python train.py --n_head=6 --n_kv_head=6 --head_dim=32 --d_mlp=768 --activation="squared_relu" --positions="rope" --rope_base=52100.0 --init="uniform" --optimizer="muon_variant" --beta1=0.93 --batch_tokens=131072 --doc_mask=true --train_tokens=678500000
Each number is 128 + 32 x the weight over its row's rms, rounded and kept within 0 to 255. Layers, rows and columns count from 0. Numbers have three digits each. The size before them is the row's rms in percent of the matrix's.

# layer 12 MLP up, 768x256, rms 0.126, rows 656-705, columns 192-255
101:164109123137121144162130114147100094168117157101094142124163118101202159121146091105116155041071175177128192071110111142067117105147146127152100120166123195058133084079035169093118108132157159
096:146170117140108206110148164082165097097137137162202160075146124110109100089143134168130113149079115103147183180150105147096128149090072118074083122204133146132165164090122165145103082127148091
096:121081108173142126087157179163092159210134070174124122100142076105107098126165177140137174124121150186182135095113125116104116134068121069102173115153128115092176196159104048128150177130156152
099:185180048155104111180157163155096130089092122112108140142070167160142115173167123104155133082100161138176098145157118079133074122127109071139076127143100144120136157087152192094150119121149124
097:126133167102137118135132170139163120108180161092141086178154186082139134126119164105069108172145079168128105135074113092149152175150109086141136049125126131079081139054128118109105120125124133
103:108115189087178182108093150223132150097141083144067099130149076100120099096097185093095126158132091102154108145146142066143158168108072142105111084113143079194154156149080115079099149087115121
109:122201113100145144130120146150110157127126128157139107190093152132198122139187154181114112099139193175094145126109139131107182141130160129129141118118142161163098138130151169148168074097133166
099:106183159158168094155168159141164050132098130161117082120157136143146121145170155145112121094130125107161134147099148171126096108118114191092130122102124106141161146131078164151098154151146119
100:115096136145118135183083184151104074151079116124174194191143141141103152177146139176111193150110175153180114096088128147128161181155085140139135140100135095075054161108116073116140123128122074
092:134078071155127137167129087163147171127130138141121108092058122089085123117144117110109120128122114131124146081114113169150101121116146115115045149117131153119066174116037102141134162119139154
107:097110098115074150100171112119104103197164102100150182184085123120115099139136105159182228119122114164135135119072116160101120091088100149154126149187124098168112116141120144151103143142171161
099:122150118173170113080152152162150119104148125108124112099128107121098139153127182061166183120127152131154171133135058147175134123145101152139139162105177153161167165071118147138081088088184144
091:085147102171102132105188126161098144090110128111080120115141164219071147118132106160153149091113148151126129166115117129174130161143148086173128205192169142138144108080144084171114159168168154
101:137109158116119083144150135177145126121148176179142119113100153139079148144088146124092159084085117179096181106122091235064106114152136121106170109139178116044160138109120066132136115119142137
102:110116151121070168162122179103181151123128093120107161102118178093119155161048103108129101106122137185148141135106111135192112053174111090151120147084090206153102164154114198156106093168152124
096:070136127086132104122065088081135156120152090113181146081188160068117174087141124134086126168100139136180081173142069155153115068165129106148094131107117151123085131124133108058158140103102146
102:134152134149155081130155134131144173132132138128131160162133123068120064104141114099126140124121100089098115130161119174168142157119087171131175084156126143133172169087156084133127174152172131
106:139136183126151090058154117142131101153133158140122102054161138120112112124117164084141126169101116167186147100130096172118155113158133101117151131169089130106125126082160121145115126167115124
099:100193082082081083105112156137056061155152106166105087154158151129124120130160126142096157163162118062109107104140084052135152114108150157062139060111109152108130118168091108122119142043082136
092:101089122141162112098109116168095137180112112111042148151168113131113107150132146109100187058130133170123102118097103169146093138103163182086159127083126098102116110082077136147152162095070142
103:188156152122093158095130099160148101093131153126108123139099112157137111206103173181099136147137103119112120104142110150125184131109112136160089110109153090090159091167126184123093158091149144
105:099172111124192166117124194118168107096126094149154144098136108121113149158126162119144130143094170120113095138131127075147110171187120166109097131143136069096149109082090154158111148075113111
099:141077102163108108175172131087139098184187183135168133172195180187163163120154143107118115067088131137184091127074080146121186149166130116179179080114118145100131076094085175148171134226122143
105:111112120101100139182101129145144152109168069105118193095166092173135140113109117140110115108155109158139164113131150139168190129084183156159131144147071119162093139121124219125133074171113126
100:074105087084088109149156128156135124143124143160108194104165151134172162127147193098121092158104050130128076084145108106120113109143096137150112135129151160099156151119133176127170142129121111
102:131141120176105086194159132165122159147167135140119140127159121088177138131133083103117113143098139121158164146102051074119150123134115107155175108162130115150162077159145100135086099156097112
100:128092136076098171132155138151149088127094103098114136189156082122125120058114109128141121135168110180107143095101127159148061159102085124068154117088157174158113122137122103150124138154123149
108:158120111159093182118139137086122168116121107109179125182160202144123105109142138110110226065137140150163075126105126135122079156119192091104115129135089211085072169088129107128133105110185045
096:124118123122153082135123095109110122126106189077082118100229107154163180152119143128070144183099125150148148125122145152099135109136120136087128063144095105148169129089098147140179174123140146
105:081131155153139105171088106111163199099091177109159126046086100144154166114168125154095117169146133161157098108060062161138100134094146080108064149165107124118057155153154087151162094104133155
101:107182147146147111158161087116064106115136123144116174083144139138120089182117139153169092157119128099143122124174083181151134091091100139176138094128133139121098123133109153145094150158092085
092:159119131086163122119130107111088111162154150149122092135183144120113174149159171133142175163108106146072123152085152185155111170183219143118111112137100104094139146093137141156164155120102101
102:124103109135160138136119107104139119210150120156149124122168110156167111160118133111183114137184150149095120190122107139117071125092170176120147151124110132182130087103151135094140132200095164
104:120154121148124137148039122156107218088103175136130189095091108144119130140129127125133165147074175120177076169074117120151181130082175149132118122119086151127057127115114117126131203137155094
101:148108099109094157080164123160150153104119125182045135102095178114104162108114128103152121175107136129144150059105072138127145113152150156129138093063166120151092039096114174106080191121123204
108:086154109071160208167115105023152157082095102118156096141095079167107124133213113109100115118099104133076159124163103079136118142114063147128149066136101143115174174149152162147128093103112074
112:145116164115115133161117169090116127117194161112118172131103110152097116153085058151154142107139141062086109142170135104122123142100153110222152048143098133144139070148135099098088132138123124
100:075171147085179125132132112127151146162165127076144064095148162108114091106109123182178085105107065168122151107124085123093120123111123150107175134145103171136166195104100181100135131132084128
098:111153177116114096117148152154135119111098158111074110064145116088112132052172170136086154159113093154145138163132175091151070145123130115138112143123137175196167124144118108138153146156101097
093:118153100151126136127193052109164064127172144137205072174104153114136116165127096117132167136110165103111151146133085170089111138136167140102097161079133112143171133134161160181096141093079194
105:121116114180125142148197168072146116104209103112134130165068110120138109134140098097118162141123181138175111125124132101135149124112158187159168112100110136101153163153103116093095128180139117
092:122180208109140168124151104144106151101135164116164140160194185076087073127097194140101088118064157095108208159106117099171127121126178152117146096133062130110105130109034092170120126098104053
099:115145070154129152171113093118070185070147170163109104157119117161076077066089168136095087145131126107125137138169106114133121167103128116105099155116152120165135105117101179123078210099176134
102:107127070109104095148137088083159095126122130167138112097158096091128175123146109179113172122134179129095110133171121152160100125121107166137086180107109077159130145150130156158128100127152175
098:126143172033163077092194110139167122135091133091120109118129110109167107092119118134129041132105113092112119113059134118186099081112131122136147061133164087176091082092143081130192083179149126
102:109112158169074113193154133171156158133189178113128121086128154190103106218123081120093136091134131124053147131120139107147109087126086134108083140071129145172173122081099087146119136165082112
095:097185160174130130087151070156135129125124162181106153076165178109159197106172111105106134093154164114054105104148180122077120097123078124175126068076165158149151134135130113118142125100142092
093:114155111133158101060103131124099095166187150082133151137151183133134114148119104174133167139128113146087149141080095091165103129176093157092091172083153189107104183119135138113110109156160117
100:152114142127132133118091099110124140137135134160108141050088127202076130103143146188182133092127130138130133153154106131091126134111229170185126112098101091102122111137187111117112073103129090
111:083118122088159146197105131142130131088124104162102149101084123110094096139077130128116080154076160149147135094082128119114103066116119076103180075186150139098136097063090122097133143086119107
# layer 12 MLP down (transposed), 768x256, rms 0.125, rows 656-705, columns 192-255
096:158130124158121182073123148067130183190177167132209088133095081087154133088106071152148140135120162131112149110124159156148092122175104174088126113125109123107104143161165165102127129082161133
098:113102112139147094077131166145094117128172172153130124112099135078096155152073062069126124150195156093109142141110128173109136163179108112190125132127177150085088099133086095111172166128087141
099:108103063114118090071155150119078085110138138085139113059118131170122122094126163089138105090155107088134144048158127145131059117088154153111116135122161134078156125126184086099097083144120181
102:116117146113108136105125123145104178118136116157143118161115158134068072154109169097114154193130137075104062107135098055111094143144121168145150065092127112183132085117138091170180120122130114
094:105143142150064100093180124111131152122172146106187141143105093117192118111088150133100133107148089078119121114146127058145109104159137126105106122092133082162171093060138116063171093145108102
101:145149194171146139122094079143151109117168122074090035132156122076133106091119119200127136145134121135099124130093077156180147102139164116144045094142151129147094117118196154160113155090097178
105:126139101138124145095168108081108157114112110125119111138119118151139204176139161048141093141196176075193165142133097112165109083123087151097111140138118143173164098182200161094106152085165034
101:143166115074141094170131132120161094091118220184120136147103146134103115073066167111095114093156152169122088155137152117082110122137107144167144129136128104159187073125135129098058130147133174
103:155137140105181138093156152148087119068160190112126223116153163141174140152154140160077089093188100190090118148086172101082168097183112158138102148098141156170103158098097086113072088159038135
095:112082116150093121135188161147123136148105140088184104153108125111150113197171158139102120111081119187122159117117142107131189134127092121094170192069105077161139132200138071128067104128135133
107:108131147117154107078121099071105153102201066098092116162100106048115143106209118109111168113142145115097132112176131077102122128155089165105135084142127093140190161151105069084081138161181117
102:141146112091114113147163139130129139141104062156119113165128144149136151163175103144143116085104090094209104182050139176148137131125109128113073130101161154128159174191182145172130161106126157
098:124077141158147125089121103134109071079118099141120066137117172165054153090083145095077147169161129146131113143130146120126161138168129085164145132138126046106164088066198174149106124062109179
102:102083175143185129134127152100140124078114130091143162145147103129180169110164157096164142027158130075078092114116186111133127169114116133160094138167159082124166157132052142116118117138091160
103:143169156108110101149076126155149097137144154141146178134131126130153116142105166171190142087144141107127123131172182129195152125107115087118203043165165141093085108079143109122114117144125168
100:123167073138114107116158070112100152140186157092144105175140157165135157099140135103115133180102164178117098174124127184142104127097197095138140056086146112075127138121114117160090077093165139
099:137132092180074124160134163080111116137110068181116110166132164092124099072140110173195119110180143130133132107132205087167111134113116076103170090116162074104054169106137125091152175177119191
097:116133144118170130131130176107072124107116163124148103149092144159154081175152129067100081158158129082150132118132092094130104137124110138117142093117125086165091100121140194176117113187139106
100:144129126094070147150160148107107176111051150109125165079157132188115142072149133125103130166169191079122081124081129107125160100160147144117107072135158131151124095157094147054139114112092193
099:099118099117158167110116162099121152113136245083120121101153114097104145124107148155162119121093163140133176129132108165090169072198045149077101100149101155169149068161167163117117089158163099
102:105149135123104153148158092117109093129090156089111093156147134100154127150122128173078147131148117129111123155139129091104080179116160152148162147090104111108131138157131137103095184193096117
103:175122184178134094162085154159119108162092086090176130140189131128143158133123165125145110154143059075114116101169159125099124119129156141155138130152131108110105110113139127096137149108090097
106:161110138155141116100131167158023112091105106141091132160168160159155087141095178077165159090158100102138130148154159087145136104172088082062161209102187184105162117132122060106166103106108129
105:117111110111101107133084134190082146111118133100140133133131046222179167083124154150130145159150179117053190135175122135138105123126087122119132102084111137115147136218118130121079052128147118
103:177055147138134090107121132111104069106151111121117118176172170102132105141156102126087164071107147104141161130137150108107085079135173093184160068096110113176095098120102157138143178205132155
101:143151109178124104105127140126026088096106108109177125154163113135158117145077152099109111094090114091157132119086169080125123147131127125172094122137109198176155136148109139130118151165090123
096:068128135142133108075108127097101178069090113130127169149152085096153116126152107199085099148111034122162102065068137171096092124100126114104156145124097111074123125115115127072163137066096133
107:137135163129147168170118119078159140133056158140104117144084124127174069105158171113147136115169157143174181079087145165072151111124148097153147104171148090162120166174151087062104092103176130
098:116134109130145133107170129140088050101188098130110139124136093132092115132123147182207174195083118110112110140161089146236129126083095169105199077166106204104117137144132126143184121093077090
103:086106131094150107116047128132081103224102150174184124128073110154098150103150122083125135150176145135105125123134185147075094144122123134139114134197162136101167117117103194110158133144173129
101:082119140119154067178162089094102114135057069150125130081136071128148142156158134096133141130126098139105140055155124142136115089150131131190128121082133120143129197094137140149153168111153133
098:153118064092145090123145178083081170099122143042176202094157111142190133123159165121173121125110126150107155100118120075079158150124155185146077177127188137103094155161138112101125120130165103
103:117127169111097162085125148146099146186094118133174128082048067142069117159131118094078125124099160129138089075100144107115139153102139120125103140178127151177139091112158154178127160139157139
099:129097140145081092183119189121069124072106155068121190165101093104145134128127118113132164101143179137119152176093102142177092045134163115065132166093121065151166158099154177121122234134102144
098:116124107109122138107178112085194174150122133137142108137119093115175150144079064104093140101125079106163119201142112087145116104153074143111138123089105160135124136116170182143115072131125098
109:175106107082052150096084112110137095083104146094130098134154117148141181187123172126154163165112127119126128134097117130110165118173086099101137092077133081115178133111123123069172174096108129
109:147139162144135113128141131120123150155164150141134132087096054147082145109136136123113111153129085155111197211135181106175131105126122110141123070160135154104125062046085077104099098116140131
101:182175127200125121117115102103144198180094175111180141146173095108108150195054171135130141138097146069180083126110094102077087121094144122114071139130105140158173080156110121140136184106148110
098:086131113075142155184168119088091111152171158075142140091107160137173200132138150143152121113087118160166068161111173116058111142150102108122135205129174098159106078101129107135085103083119112
096:134136088093073162138104084111123125128146201103120089160086145161145161144114105127096189145135126111074085163100120164145162132141148120095143133158094187150192154049109165159141148134098169
104:132077157204112065102166098180112097109098118122105112145136082136075166127180158103162134124122189135142128105132078121093127158096184142103168102169102146141141122196113106130111133119092170
096:105106126108076150110196121086168182120131103132152161140093109018142041075113171140118111118091122109131129129104129155114094112098141140145055150141092138143117159164146135084188129092115115
102:139090142073157127168151156098125098096107089150129118076121164086167132149126091105141146124094146098090097081140156137116084200181107159093092164036132065142131062139174145192152124169148068
105:137117153164137063180099084160100112103103205084173136154165213135151151136137140081131120106107071167120096092133136117092140122196135134184137130160113112107126079118115135158166180098176067
100:145126132076176186124138174079117073095102117086136217139102164115105188129148078133084138048161121204160138108117181083130104134167111144150103160128124200149158097133168140114120099155136165
099:160091109158158136209189155160118098144184109121156125096071137124141128102098133139106125121130090119085167190111180161080126109205193190146158140091124147140146131173109097095138104112110117
091:130096107088075191099110134127148115142156092146151157118125132112158140136136136113088196131114086134154154145151181127073175116156116062166135155125140227120142136150129190107153191064124108
094:055150116102148169185095140085060145113088121140178092172067151135169166083115140127102128124106052112054073095106083148125140088165133132140169123145123160116145112119164164106076124148067127
101:161134113100088108126105099105146164128097134122115064110184118109140112157157134122134129175150097147122164115137141132092208068104135141137137116130084153081140127113112140135124161124113096
104:138158087104120106141116191096133097180130124197138143222099087117141117069082083144140133143159098131138163158100128108068166113096136162114129114127140168075170090120099124144098160162134118